Each number is 128 + 32 x the weight over its row's rms, rounded and kept within 0 to 255. Layers, rows and columns count from 0. Numbers have three digits each. The size before them is the row's rms in percent of the matrix's.

# q: layer 5 attention query, 192x192, rms 0.073, rows 0-191, columns 96-143
# k: layer 5 attention key, 64x192, rms 0.0884, rows 0-63, columns 96-143
# v: layer 5 attention value, 64x192, rms 0.0938, rows 0, columns 96-143
q0 062:095086112118179149201117137113156114210099184124141140084157173098115101155152173112203172132102139129095099178144118126085120146159105140103080
q64 089:142117089094143140177096048113139133139118182182144125080148236158101116156144162162172096120145145075134080153109150076095077151172093099122118
q128 120:157105130081087133184147125160134125142101125164105161092087208107171161139126147164169162158056153068091040191153142081110125096110072115155118
k0 073:184133095098113079115159124095150103126090136137119153134111117093163117133147171155155131122160088082155115087159150146126071070149104159078094
q1 071:126176108175104184120083148137083123088180127121143103086122150170178138100169114113168091147132082128162134160088084128141082148141155166133215
q65 085:172137150139102192145066115138070113112101126153137199121124143098146091094130138105178070183113124097149181158167111117130105185112201137182225
q129 147:137129146110123195161093099139115111097141115167138128078117149128181099076153179162172077172113182091199160182110122131128074155151168126142178
k1 083:104162161151150201130136125117112094154118091083095157105172156130107094113161092193134121129080159177045133108169171114198104200106086074104153
q2 063:086159140141110111127116129128144152140104097118055149174095128127062146086100156110088089144168130098098125148130123164188184144141170169145155
q66 082:128103142157130114133196201115134154119158097076070120149118059119145157106123091125095161153120089179107090075109117170131163091115144143136125
q130 116:082144127147104104075135124124095152149091133113062122172190060100132119096083134117097124122128089101102097125141134154193194100081185169098150
k2 080:124143119149113136098084178140077213093165133148142148123154146171120118128081143055125129130164125133141174096094074163152141173130091143130142
q3 068:169086132132170108163140138130174143142100155121133078131155073095061173133089146142115135136079138110066142090136129120125172109101120103101087
q67 070:099168102070139077154139122078182102124104114188127067111150189149140178135115071112087126105117130161136072130117198139141139104123046099101091
q131 114:140165154086153049169127165073211157149073096127113085117097117133138128173072083166101160100094081160072110069188145128113107092086071116146103
k3 073:167139093116121087096115061088121159107094160098153117126120139113126179073170161092113125130106082103224090107124118125082138094125136159096114
q4 060:126150097125146141096140073109079088091111092181139145156168128117177137092158137125141130110157069134183128176101145163175135165166094136149111
q68 078:149120131134101171137161109124105061158190143099108196127185101109151092148122170132142147113125187092123130124113076157118118143129127153104121
q132 144:119066107124177171112136065191090137105148138116123170136171135118106075125194158123124144111142111080110104152094118115114116175142137171066151
k4 080:118112125124138128131128189098120091139210148129124133130084094135132088137109141113140143150186119147162167165124131185100129089149190098136162
q5 061:135148168114109107084123104033110167159151107092075126130091121167121174085100224116145175131148151136171115172130120144184143148149144153114085
q69 097:097146126138110084077183123077136185141144099147096141140137128126167188061129093076124126148117097111146105098113134148150221087112128128142179
q133 126:126133116107157085083118141132116197130144112133079237177168091146104137109128135111127123150124094159081114104109153157136224094090152136114154
k5 085:142075088169088050086129141125122143102081141101167104119107137078100164146113109047120097119188150107164171119124067163101109097113096159108117
q6 081:140160133131134142082120150103141100179159139067142094147146126129094129088106163099139128138107151102132150078153113122057101090100096115068132
q70 111:104185150061089111157118137122143080117073092156151093094175167117139114106112103115101158113118162117169168091153160134089097160153115083086141
q134 113:069163177096092117172137136142133123160125080149118096117098168161111143144084095142088123060114161099120209180140174162109129151106078091135162
k6 102:132143130073146150115160103063198096150189131151099147133141098106145119145121152185160071096072142164124094152113181123134093116164174086114135
q7 067:117127104127176167124181119175090113082110131087166181133113153110135123054158108123108127110095108149164180084159169166111095095162091102139154
q71 107:137129090148099129140109091102100080159130190102178116082171136160104062101119150162198146093106184098114157135113103123119072146155067110125132
q135 112:086115128128131160160162089208120087153101167182133160121159174126121065125102151165106168071090169081187129156119131114121117130179100089120148
k7 085:166113112098046144160086081111135083139133093142116174101143124157133168111173144094119077108120111083133131104181158087102167147105154150142136
q8 076:146120100151111137117089113113143111173152172057150117143112149130122148167117161115142166105113149082129165080153113165076144100076139072072132
q72 096:100137161146109138095055133148133120134084160134175173108142152161126111155187109116161123136154161163105136123136163146103124116101125061136156
q136 105:148155136122131131100120135128124115110110164104130153149119138134166142135164097159156110156116106146124152144130155168139121167074095124171155
k8 094:165110158061128146186146117125175091152178065104127192132131098115149125106093180158159150106101151099109099070123171111108096158121091111162114
q9 068:147111088185174134123189139138107091122084164122091183150138134143119101146143103174079088122129151143123148163099129164175121143152129189152096
q73 097:194175081130154155142123131161113110100137168192171119115116137174123058144092146100149117109104164111134117170125122110136063126141144140084093
q137 106:139071114071174188108105135198049087104104130140105128127153130140103081151155139070128165130114111067121103128146164125136099108129140153095138
k9 088:127130128141114110122114147141162127114145158107205210107046132123135131120177102089151118139162071178170166168067062171156125104138110136145140
q10 091:105118138160164187107140150116195136112094168105151181147159114166055127182162123159126122136105101148130102180122092157161105171152151185207084
q74 085:101125124135171125116144135125093138124097179112127096084133122114155094094085136098118128119114223159136112164166179178117066130113151086157170
q138 094:093076143109109173116158170073151127167144083088120077090104122148080175136148135084066146158171151155147058177119214102154133123141088096149138
k10 091:073129114099143169119143129163167047098127114142102122170088131189133134093150138150099165110111145138075068088137203158082115106159103175110149
q11 074:094094107113113096155155127178150130082096144179146176087110143140116115091138127174123076129149126124157101173131121153199136209203094142172123
q75 105:146104091133142142135088067156123123109131160141147113134123114173157074123100118098139120157132111084191141121144116119150141141152114142130135
q139 098:162076146151153146126129119198100115100121106128131076091110122127114101118108100084063182106114128094158120108125107117123139115146162140112135
k11 094:118095187177081096095094214141074137141130211105165167141087171122098114132175090089120123176148092170152169139173059155154142118058116111119085
q12 081:156093097090120102146102112113134162050136138100126114140136056109113145060170161176124097086129118123151107134171148108163132154219149110142126
q76 095:099113098137125084099057121138127158095155116146106102124136117133205150148130159161128124168159163112116098171095064130159121089177131125146107
q140 097:112120118081135094082104152093172173169189140052080120164114124109079145062109072101119163128158141117076088129088107107102163136125103098068130
k12 084:119128175097110102091107143094170129067141143082100100133100127087082107161175177124135094135154099082108219151154108210120133093099182095175137
q13 095:130159114112114111104066122098177166157146093115123113100155099155113132105057134142200126156143184153164128123158139116030106168135087103128125
q77 098:179156157087146108153121100108149114149130158130103187124104093157132181137156139132140104175103141125128120118144140090125136171101100109112149
q141 099:090133161109116104092129129165156164176164045107099155128120057098147219172159151131124080154160170123077154142126155100084125128171139123122119
k13 096:120183133102117130175095064108157093130160082187091102127171099137147133152112172139108121080089113101117074130108153104130134120073157131159100
q14 078:131185165106120137114062163109139145178110109114124144137208100154103159138128178051135124150145149126095162146127097140041140112159103077149123
q78 094:125113179120090100154148144130116193160096061146080145085122131105103162139170119159124144175136101124094081102103182123179189153126105144149131
q142 095:141131172086142116159149119109106121105132090105091092064104126160175194148117191159134100150132145098116150088172121121115148164098123139111100
k14 096:138173108094089149113084134158165098116174184140147182131152078104123079121122077171085179162105144103103140101111160094081116107165145150163155
q15 091:093125124147128142090164128197100091137131111158141145159126166090164100155162164147076165120121157133140133085127076109130142125151151145137110
q79 096:096120145144133137042167110130118099124094122141141144172103099161162100155117123052153124171169107190098134163136126119152147081159111084105076
q143 087:144104133140145142067130109135093127170132069137105101103129157157054107168128171114127138144126106167067125117121149162125125164055154132145058
k15 086:115131173135146156113166122156078139147124178099178158156092144128073154166131156102116138180088103135111120173118139216139130099125125135126151
q16 108:140114112123108140085161157156118133123103135146110126120158115141150158146131097105094170125108161100189172171150145109153117141136170067141129
q80 094:110147172184122125135097136132185133093142191147130118123171198129145099100098162170138112137067143154175130107129056159067103156149119107132160
q144 086:094115140114107156139116132129128163123117132103118098151149143153168105145176139112147129140161091089145084119116064148139156104101103133153165
k16 096:101071120158122101078126167161124085077111178135106132111111123136119082118076124122132087128158128110203125154105102167162094094056159096142120
q17 103:158140175055130074170109167107110116224114121168131081147129113143181184141156167103143129137132085117077095164139134091179146139109124113089079
q81 107:141170145132118109161077101171149127135134172195147106154097130129076086153137158138075152119097107141150149155138110180125196088096143080059125
q145 102:140078129167177148132110055177118080122131128134196165121177114166181076146181128088151129118088077121081163127181056068160145172099176149119039
k17 092:129068150181182125086171180176116093099142202110120118127120143162146144113108108160129127179190086171204118130071125175147146174074128123160127
q18 106:145162130088170154148155146147073107115138104173160113176075149088131095111133139118152109170148105106183116081110137156171160142127104167118139
q82 081:124118078182171130111113155145099150113169127115116159073149172149125104139120147106063103192175097142173121107132126137168149126132159192078070
q146 101:139150129162131118104097180102137079107161156078124142144114098117076087144141150075114157178098096123183145104108122140124143158155145154106103
k18 099:133065161121144102146173171117085135188091153164108081153186133117154143103120123093148123089203119125156128144094138182106150145110162097107095
q19 108:121104136151179178123130108088150114107131167108180151191147131142102109130117091154127052109131113166152114128133133179120174125186114124153168
q83 091:100189112139139123207120096166163127111140131123168144136125132087114114130116130200181113179091127138143154085177095139161122155139136189125148
q147 092:087148096145163076176101095137159110140135087168149153135151157076175086127162138163135107183099168108089092025122112128120132161166137179116153
k19 096:099196107087136168170159097163111163165180103164121165175109077064096185155098124102147142092077135095153053154147186117060132136139134111148147
q20 118:083100162146141126038106197085122136154161116172170064162072139104115117144124164100123181111136124153169136118114127116084163093133104092063109
q84 098:114115130100079055080167198125122099137094095165088114151076118131190154203113108126120132124123080161118114108149117154197100108111116111095084
q148 088:186153144091110097069100144058095126100119108103132120092107113138097120077115126128088160136195105122113149085101098174194150151107063113107155
k20 109:089117124142133084153151136160098083144106166144110110117138176113088113147122119118132131136131137136177169137105091127112058125120128153091142
q21 120:149116097175115130079114150089130164158153095109084091107081095108084147165094152126122173107141119073126097112132133178137169152112116116101092
q85 094:078118120160153139094114123106102089129091114137151117200145080165161111107100134056154154135108139104163119116154113175169160128130175096148088
q149 090:172164093150160136139108091085142157142129165136161144102127119138154067136107144083145169138097123088100213116160070132125173124118118144072054
k21 097:093093097174133109137079132145081159122178142108124111120106213122151136107142055129122174138228081079110175146142107106177171157133079136138148
q22 119:110182132158150201130110161142081152141107138162096169105095162086173128129130119094179124098088125133164065128125192173109178180150140120107111
q86 105:079176150065190151150151065089154173171087167192140096080129141120134138126112141172080145153086072110204107154170143114085109158106108117094166
q150 099:158104108109186155147142104143202122070121160090150135120115115160255159097149126128120135164081113133124110123096164093099116175148108105121083
k22 096:066207106095107166174134135117110154168173142180167183134139146128134086163128084154182146124105102194063081176171077168099134153159117113115148
q23 114:081134118223125096043171082089111120203139124139105120151109162122084090126152107127108077133098139160161137146075118108145147157110102133145100
q87 103:085101161163111122068150153137146118144120066075069147125140108105087163167124110104111088120110148151127059128118152100183217160157111163151099
q151 105:174150106106118095092098104123128189180165138072105077113109140148147105110061083120172059086147150097113164160129101127145090081158147173144139
k23 115:150098085118165089125114140113067097126116080096098129107142138148124146134133142066174098100141163146157093174120107091151084117097179084120096
q24 131:150122113124137126178162158090128090115103176147107135125150129217143115157119119129155141211124114095161113131117055166111101095149111134147172
q88 091:132148093068146100100124193077098108141127117133065145144120135192158080191118119084130145166151092170133175152114148142153062128100089126125199
q152 091:128146139114108109132119117160148132126159178119154152111106219194161141118158147091115158163106041177140156127095103147106103054132105130108136
k24 114:138111125132143154076066106131129121134114152085119166108094109119124091157130079114209087113122166093059106102133107156119151110109085153062133
q25 125:138129147130142140108190118104143100114116118125107153195127131061121090101158121108161182155142164099122189081091133123123115134060180047074149
q89 082:142156181180106062084129165159149098106169135120175096109131129104125117092122151035108158111191083136097145144129149162158093133199116108072186
q153 077:161180138063087095141106147048136158120125123119110148117133107115121078132200137114137093128133083090143181127039099101130162190078134106110169
k25 100:162091124161074146140130097182125144116094071125113154148039162092137123125067108091108164138111169111146143120152156101061141140120142117141100
q26 124:096140144172155160111175157064124122090139097097057075102128090078160149099100180128069103130100136124162129130088133083156163102183156107067121
q90 103:122075151145081146085159135070142115104086110127122167189119109125186141140162123129090144190091059193163145106131153149181122154126087085156145
q154 086:157181121107189120184107149149117121103104106138147115071120119161188159103154185106156104182071167074169180099148128118122133106137135140123115
k26 103:163116126053054109136179073084102161158105113173130138179095099052103165130071163092138160085157187124130120115154190153140143127135084141067068
q27 146:131089117138089073169168105165092105177139144107160017168157200188132151130108164106125161117098137098128098148103124145128137091107106135119143
q91 087:195125165129191123162084112159156135122138147115129160161089160160133133104160117130141119067055106114144091118091133081186162146104108129154098
q155 090:139176135095134129139124091141104139124138087099173092149133113165175173093128132159134101151047144156140177146071098096128099147121113163138056
k27 109:147129072099182081078062110094076131132129135134137073128041177107106178143114122089156129116116144108089158115135104098149158106144146148134114
q28 120:168181131136097152109110101087111094163163103117157117103069145144131067107101091116126124147097108164128125087176139141098121135135112115099201
q92 084:124150127109138132084090147143107104190143153142120171118091144191137119139084080132165149068136102110114099172101133132081149130128142118135121
q156 096:139137125117085169137121143064175103164197138178134194079114103162138113132169079079080102131090137162128113097144133133049122105155112108060156
k28 104:107127161131122192096159151080113128149141186110143133080113183145125127122145143135109189175088082133044122137116140132142100131172092108167173
q29 110:206118113180124138142192133131076101151169123159130169112150157060114142166149092130143145095087104146077148076186106042138174121102113108146144
q93 092:166154170115151115116163122162100076147137117131138142156119108119075098131104074109119135151084144135126105203171149079171111127086135138117053
q157 092:099060129109195124116216134119094074086145106170101187128087132183122126155129091108063128111091171142067105186157137134091144114137126116150081
k29 095:142109096166108181140127068134157206125181146130153145104102039108082118154100062123153117110108123158131131066109113098131143127165084127146178
q30 121:110081176117154170142110128160163146039120109115166119150188099155100150131142148194162135101142124185115163174166091157071098169075108125179116
q94 096:092149139124115154089071109194080162138171121075151087179125126101116195091127150096153113148150091134130123160141086064141156137098107136154120
q158 087:164154104173150112118115119076163124101112187142179161170132127163102075172058128158166141114139122100116150105136111113093153136185163155109127
k30 099:061140093095168116116086146168091082095119107135157093150143146080126195108159127151128102087148133125129106102162103125089156087110093187111145
q31 125:161114213144124119125092138147193122135162173110117111146086129104130175147057199100188149083097120084107068140094091173137141130135131154057095
q95 086:106079130111112107099103177148179102166165128160059144142116072087098168140123118144087177130169060164111050142168144152151140172118134116116084
q159 089:115123128117115164162083125145097133065138070136130103103086103101112112160141123092140141108175202156176103105133110106086065170147227189122131
k31 109:147132160134148071145127174128185141170128197084155168182192136104113144159109219156178129120125113120154157103162084136110168052125172099112118
q32 116:159100074106117125136117129125183129094154117130188088120091099166104099100107089124084118140074112166174132158133201131101166143144083072157151
q96 092:130131119062190107124127110063144132124154075101098125140144082071115165110089111100121083152057161143173118112118132092136147145091138129106170
q160 098:140072133171066127111114129144096141093146106152139021172119152103126151128134130158103115115094126128121159169129171063099115082149067124112143
k32 098:152101141083125135095132122101157087166101118105144123128178138153122120180128137117095185115129074149143106112186138125176133135109114168170063
q33 136:125081144120135123137188091089074169127100140116108166133161156144110168123135128123160153158168111112105071141137130096149149132113162088128176
q97 095:087138115088135121078114186099147115126112124083076182130103142140121176128069141088106120195135067142099093144147126146130142157097184128107107
q161 091:118105176133127100071128164091138113137153118028076095105174128115065157140158042111119106137191092140130123094114113078125156149060168106108098
k33 111:102118096089154128117150131162159130140155140150126144171144119145124185129092108119163159146135168153068076201173146162120132072145087057066109
q34 131:138124152155142123103154084077073120082129065040110155041126106137178120215131161114146164119136085127160103133175165119133106140208168142133149
q98 089:115115153105088147126126107185095127098131147212122083103105111073153138182158070106121161170112082126120071127128155069147133059207120154146101
q162 087:161111108181138133140065145153106115139127082165162134106176109118135131133124154166117118149174059071148117102146137132079070137146098164167173
k34 108:104169115102095096115166094119127127136148139115153148122193155174176131134090103132159205083111097128181140161167179138100245145192155165127154
q35 123:125109160167106130082077129096096176094084162124150140109079133135100084072161123135139104132132100061130104166070102108112116144153138068170114
q99 098:125131107133126175133158116095135141092142182127146145132174194160167060099094129131104147104130173151122092156103145196084128123173133067142151
q163 074:128138196155090109111217142087038111166168131092124124098098074119151091132164155131120095155083139092122159171165092075113140149151143143198135
k35 112:092156090161073117184058122150103130154155140128136102094128104118109097172139129128190102147144128188095147165171096123157138120142139126134061
q36 125:138143103071126156172166071133177110126117109132160144161181143096077109101116095152104121146122178206128164083147184113119106144182132145152146
q100 090:114058161200116182153165109203102084094125084081090155136113167079152157091160102159110165112123177092140101118171112124180117157100186098164127
q164 090:135149090153102103132139109148136087145128049093143047088134146120186162130125150173141128132119130109146118100122092044096114157137158173178078
k36 098:088065094101170128127159120099108127086096153191135141151101138065084130119148146124149132139143227150132148110074110084162155144160152107107112
q37 123:083107142152184129118068206222179063151136116109151125116141118151096131130183132152142127109155122087116106112170105135130134099076161105175148
q101 099:072109157144120122126134122088190127155148152126109201218146107081112129162110161130124091102132130084132072164127115117146167090145154163082113
q165 088:089115151182149163143128136138205071098154135084099141127167120105128093167123095125110181131111128115138110141129069105113131157140193158133186
k37 112:157105120053141112118108129202117142077110096110173113091149113103140142073168128111159128145194132069173114062153195153080167095104163135102129
q38 120:128170171128160114132139080118162107100165071113174157107162110192121094148172156166173101123129080146137156147132126175081157113094133102124111
q102 085:137096152165154112149102098170122126157097180155121157106138066157140106117173167183159134074152085081078115152095124194091106130107155117137098
q166 092:170177174140128140136112105079151053130137116099156177079143154099160111167095131124164078079164171127107149116117107112057123132121179122149161
k38 099:143095159154083123110151102163136181163136107160188113178163168132186124150154155145140125150094127113141139153187088153133141097106125135157134
q39 126:128099112128135122169181117106141099128140095192102097124150096067098092132092161132133140154152145105191141148181141105113158072156166121129099
q103 086:181070108142082118157129142220137113136100048110128101116146070114153139105162175128141128173210155120122105138105158123141113099159123237077163
q167 086:132118167075124111146123099158146118130090195189094107136087145059131127146158087132119152103134154150105065137095166160146201130144105116144231
k39 097:091111124166129118190156155106206119098114094141128105149187106120144117162137177141118166133114170123111207102144098116103168084141114183117130
q40 137:071135088149141111141240138120095093136110104119121119048115097127072103133186136109104143101105126090147157106135084174162168178140147093060104
q104 086:134198100126184153144146166116111173154127102116101105091151155083056101101128095153059114126102174138117147124173095166100143126119168076090091
q168 083:173150171159119107126099147155106193192149112158125157084163112165103076111093156129122168132156087143160157114203111127159144105138192127143132
k40 106:083109092085152110142188141066097075131136142146109093111146107143098127187150112136117091085128137196138130113181072120189129160130113094150097
q41 122:107105108066136136070125122125104177110116139158139088129121124117151159161138104136126148091103157145080139140114158140071125134085163128157081
q105 082:121147147161126121142125119127059088102062138119096116122088137120133144122110187095094123120164121125150127129171099139093145152120101160101172
q169 082:106107152119113126111120133122139127125102115120159143108089154150207122074133094092138114111153135141081112128131108119148120134145162169195091
k41 105:181126111074151120090136159141110144108130153172123090121093070138145124171134175115166162091084040150128154160083126116171113108144110164132130
q42 114:089137130097137153147177091109121147100094191125179091149127147107145170142111123141113180134070101133123156137138088181108131145083099104197160
q106 084:130140131160118135118112136125142176149115202162142062078145153130173111129108119131156184096113113100093157163121143191101134140124108074121095
q170 099:125182123168173124138109093165117115089067174089158158094156105120135056093100112196185114172080105172094170142151056115076111152184096170168115
k42 094:141083176138111169123146156150138118134146151164118083098105139123072109142185140125089105100053127106078155180138133147185115083099175146162137
q43 127:121086142092120093066101092128123093131045145132133111134110185153140129170172140091154102128166157187106102101099184131127143149085138118136142
q107 081:144122130123188098165125142112121178160147106122116078131136126168135138138152126116122128132119105107111105148125121090106120090070146116120171
q171 081:185131184086076128108064161183165144119107177108133129106133144168110101138097144057078076133159137162120186148077126149154145114106149117169168
k43 109:069057176112067130116093135157137111144101115104143146162122098144179138144176126152140123184124098176101108087111116216180098146122197138141142
q44 117:094107141125103069096135171063125069117135098136149158136180175140122151118062135148108141104106143118179102171164135124125126154129087109149146
q108 096:146134176135077153152113173106126154123089136167153159123094184089135107143136126167170146149126169093126149161135115100137120157128156118090121
q172 087:085092124197109142133164071117123146115068133095123210089089170114170116143184072180199139128141151159096059195067096115210108098084081111142145
k44 098:084076123139096094098125117108115114126123095136133148083155163156082117081139201125116153115102140164120179123129165147111140130138114066140143
q45 116:110148111107134132143042086081099139109076157070125143137116102135098167127107095083166144089114134064124117108168111138134113144115161169195099
q109 084:050093134154122112134109132174085098130104107142099112125139128082102142147141158139138150103148107164107089140093120150112145149163143215144099
q173 086:101141104163137145100171126071089153160146128143069134089122193116080211128039116120108083123158186156116174075204150117090103078146146152128115
k45 098:166159116108142159120046149158109183145069110139133193177110127118085098071130118103181094108119160142121161174133165098180117114073155175149125
q46 113:133118073153129150154158145131124207153104129132125126121140100119142076145104143084125159177162141053151095120124108177127158096057090128156174
q110 091:089095161151163136074149082139181124139129103131181115201144175094145091133216065129144144127097180138146111139091075150153080199118085133166134
q174 091:159085138185120162118150111111131131085113116084156136065166133148105122124154126144106144080196210138122107093130114117120103072055098126116145
k46 115:158088078121140130129141114103091145136125133168130129122128100102132089173123167101086174120114196091176101119196062102118112172146110127165142
q47 131:117143146087144148110110087131168153147081134116154137133115134089136178095114157086097144158111202099121150111080156174137135113158134121172109
q111 087:130162159148185130154100126143160118171107138125125117152175114104090114109037082137118064178092197100118117118151177122136127166150128172124084
q175 080:107143111139123104159108152187141102122089073123108092162098146138149150092111133086081109124126191111132122116094094110118117155154207228146139
k47 103:086126080097125116094095113113131196162118142146165157082147088067109175129125152141140154110137150118110174092090172166091114093190161154161081
q48 108:093054153133077177083157108112095121173097108132113165065149075197136095117107164121135150192119114135150184149188102165126103118138135133056133
q112 095:087118117086185051096120152147157146143094110122060120112121152143133126092110141120134107134161110119121102101144157136127150168114170123050105
q176 081:122049103109144093092137111074160195102098142150093157120137107194086127072196158134128142084164114142055065144063183149162110132150114140090162
k48 112:070128181115113130127154193121116077195152137138085156079147135161134085164124140126103121128137157066130126199175103127169149171091098119144087
q49 136:176132143189124152101148133173138119139112125073107131097117073099111114150079123107103106176163146137141110118171179093126147177154171134160116
q113 082:107110112137166156115115178138118138111154135143194089100175136123123121126184110107080138165185128145120081159138125109089044156089142108165104
q177 075:092134131107148107127156133177064128132114083108054169127133176121135139208140119098085115138111138135067154195158147195151172114126124120137045
k49 112:111166149137150180109155116152145162123133153080137078057103113118137152064116172115118158169147127149143126119104106186109132168092170182184114
q50 126:140095102170110127101124201174162127163156130137098139166117134098153134089157047099142158128156124118091135117141137139151146091152158155128079
q114 096:107103111141081148080117154158132111099136090057076138083160177127117135115170167136150096158168179163129123155161154159181172138133101107128139
q178 086:121129181061101161153130175132140114033102187102116093095137148144172129149123151107140162133111109082139135160083104154080111122095167086102133
k50 099:145135137146124189187084155144146119088164142162078181176036100108115139084196087141149151135105086140155091059090142128112151085167100114127131
q51 132:174131116132147163144111127067109144160112150118128159069126163175155134074160139129093159145065071139133167151169102070088128118205125065129098
q115 093:161114139141120129151069129174133060098104155195145096070146144120121143176178134108135114143107133145110188091138169051073110127160102125095112
q179 082:134142074079131083151099126120087167114126146140149158085088149160090101150115114181160080121154112149141088112134104134050153093092095067169116
k51 097:157151129099118118177102102099070176160080146133156162099107127116185142159113092120156160132115120141130154133165074065123107102158131120033145
q52 115:116130178135118141102110089117099093115101091115121111098109185113140114128064136132110175101102165123224183129072161058144144090095145084174198
q116 092:071151101091150099101124161148108148166121070139124112107126085140095082126161119134138166112114112165168152080119110112118137095088117170118156
q180 085:140169147093117091151078091139185112109139161200164141172158117142140110076144132119071129127135158122133116115124129169141093111142109121196113
k52 106:103087139159071166111123122127140120146106102062151122091083188108091114130122119116164134145118071194118137146091160101131174199081187114117199
q53 107:113162133113172071108141144143093079201103128153121110149096155155140171160152172127063117121165158120110106142166126123171109113068132122160081
q117 099:141129160138098113148111172180138126148109144174091138133158150125153147144093216069114153123117096163131120125163110186197185106092184067096143
q181 098:143149138137121090181138129118047162162101150145162113053137135112098120125096105119163116126162166078101164162111119125102110109096147161107072
k53 101:116182110112185160100135094102120117135070107102138154141129063208159123124174174120089165154142071137126103143103161152102077137089194122141133
q54 125:102166190129134126081100178093154192105178106159155107111136086112179139160127132165094099108178117111128159170137117151132103049168126164121066
q118 091:094145173130128127121107183150147152127115102128067092121122110131070157077200151108110095104105139160157255123113108077150103111080189172067081
q182 085:191129113155109126152116072119105124093163168121120078100116125109142176098138157148172153124102151116149180061100102155129136084131127035107132
k54 107:114130139153120105142126123125126129126142137120168145115100101176165139103126078198078116132118107146130155154086133126175094100112104140116150
q55 117:072174173134127136129125094133092152140087154122120144113157125158134131142142123075152120200112125129170164134108110173117126072111138112061071
q119 107:164128157169120161155111116126120093144152167157195110108127164157148076110153145163148146125116140129116164131138099150069108092105116088128128
q183 095:131133117144115128134104110173144148127137196162135079079174169086185144148138153179124136126100149128088182163161156153069120105196142130093154
k55 100:076147125148154146073142132136130160151141122112121149099147145132160158084128104091153082188113088169139110147076124115157107077198153170132135
q56 119:141125135095189101167111152143147086119186087115102146151129088139167195180129130119124049102086108088125133081116133075140126127148110140113107
q120 085:101136161096109164130161133109047118173155106144157116141086133125186185143175080109125138149117068091142079145182114085119095125091154121201058
q184 089:154092140144180128180127094141106142101115095187163096162141120132222134108075087154128121121062096124170098103108140063135168155173154140114087
k56 107:120114077171169119146122147068093133142154156085120139120099177149122124105154101134068113128140086115151202112153120063140140146194148132156190
q57 130:106132100176122140137117090116153074121143073095181040156090185129146094137161086065132122116100149127155165125160118126142125174093134135140093
q121 085:151146081140102146102149117162154118156086166144144140114076105142052149169076156115102133159137080125119093145149113109157121138105139123115102
q185 089:109137154135131152108108190173162106155146119096107065147132130111123103197126133148029198098104119105182075117087123144141163136067086199136156
k57 118:101081121138158154162182103133140123073139111137142130136151139085121095138169148104158101130097125174118129121091092146128093135134182090107112
q58 124:080140120098143119121109151063123134114086107122101097196102124171178113131135151091183107132109136106123128133124120088093132113140078084109174
q122 081:129165130156114155131127198084130120156121097096150133071147123073185051136124102100159135121123166139108089145140103105139140103123098057093227
q186 096:133117075121149155074116103161140173095168159146148166121098193171142081115127121126110131152078083136120135071139071153093068135145098108114140
k58 103:140133116167118140142112121108118150099062108118127124148088124124180124141137127050179060103140148130196155107136187106104174117140100114067128
q59 124:102102146210162188106108143108085125113116182138101121188133138100085165133150103084120107096084110133159113155137060175114154096126100065155113
q123 082:159133141139180132142102154120115147107182127161144115173085131116125140136154169113135108074123139136127123128111132069139154127128079107121116
q187 080:115114123090135151158152087153068123088101175189104139086154139078109080122170093128114168111085149061110119179119123078102086091135102086142114
k59 099:144146120128094140128111143195163120145175139095188166152117133132098190170140078153161095134106114170144145072078080188074118079160077102137204
q60 121:113171146153156142155120131176211118183101165056084149147224145100100106137159072090067107116109141063113102101105082188155127086108158107162125
q124 073:174124123161119078144138138158108103119090129158120138189161109048121153114186120128111072079115138071154133140120140157203182110116100133103168
q188 078:165154131121130123102160145137104091118174088157160103186110188130094175114075127168152093144128135117124146116130094109077069148110094184143139
k60 107:133106106117096134117063109168130144102069127105112156126113100028150092100127119101065146116174143085171115106058176114121167099143154095140186
q61 138:144069151063084168097110121120138122063109088100192133070135108144139097159123102166126160130125115163114181114083204147141125211162149167139123
q125 090:113127182176069158112094174159172101083156122129106167167148149150138083140140107078135098136093133206095128153111164137169153125173130140098131
q189 092:163146104060163108122112113080114105084171101124082103075102144136168123132120115131104146119120127146174199112155161148106096120086088159107102
k61 103:126118140050091199109160156099102012126136155147159171121156108125179069169143110151080131083118104137103155124085093154161096189128162182067173
q62 114:119095148134160188138163077113145111110103186131154158110065107110138140158108083141160226181182106117145197124094133098080144169078160077156114
q126 093:151119149138149188203129102109175120164113152137167152068121096120110072190128131109132157167174097063095134144083129138126081186145128134114124
q190 089:124148134108165166121137169093167138164115145139123127082089135150153159129055137143093136146154096192137151146128127133073119127141127082120172
k62 094:076090107116161146144170106112135143085140153168120119139115169120109157173147125139116193126154129045168194158136126178169160192055087077108124
q63 125:155094073107088075137176081126125128096083139155060142142154116184073149112130134123200104183125154135084119052153114136067141107147151101133168
q127 089:205119089104102144094144104128122139119118078111160148163148083132154102119134106114169115149132066040167159157094081064154093145174123212141099
q191 086:166167110127170108159117071157118114148150135122085133147116125066131118089152085146149165151105168114153143110116105179117111137154119073129127
k63 114:146080095127107080180158175136179111169062156198067083152165141120123189159098116070120086093147178084104070127172122158188146158116119153111162
v0 101:096182171108101205084131142151128101124144163069138190114144106115152109116115140120176066084093153161126130100133154167200143130106157131158146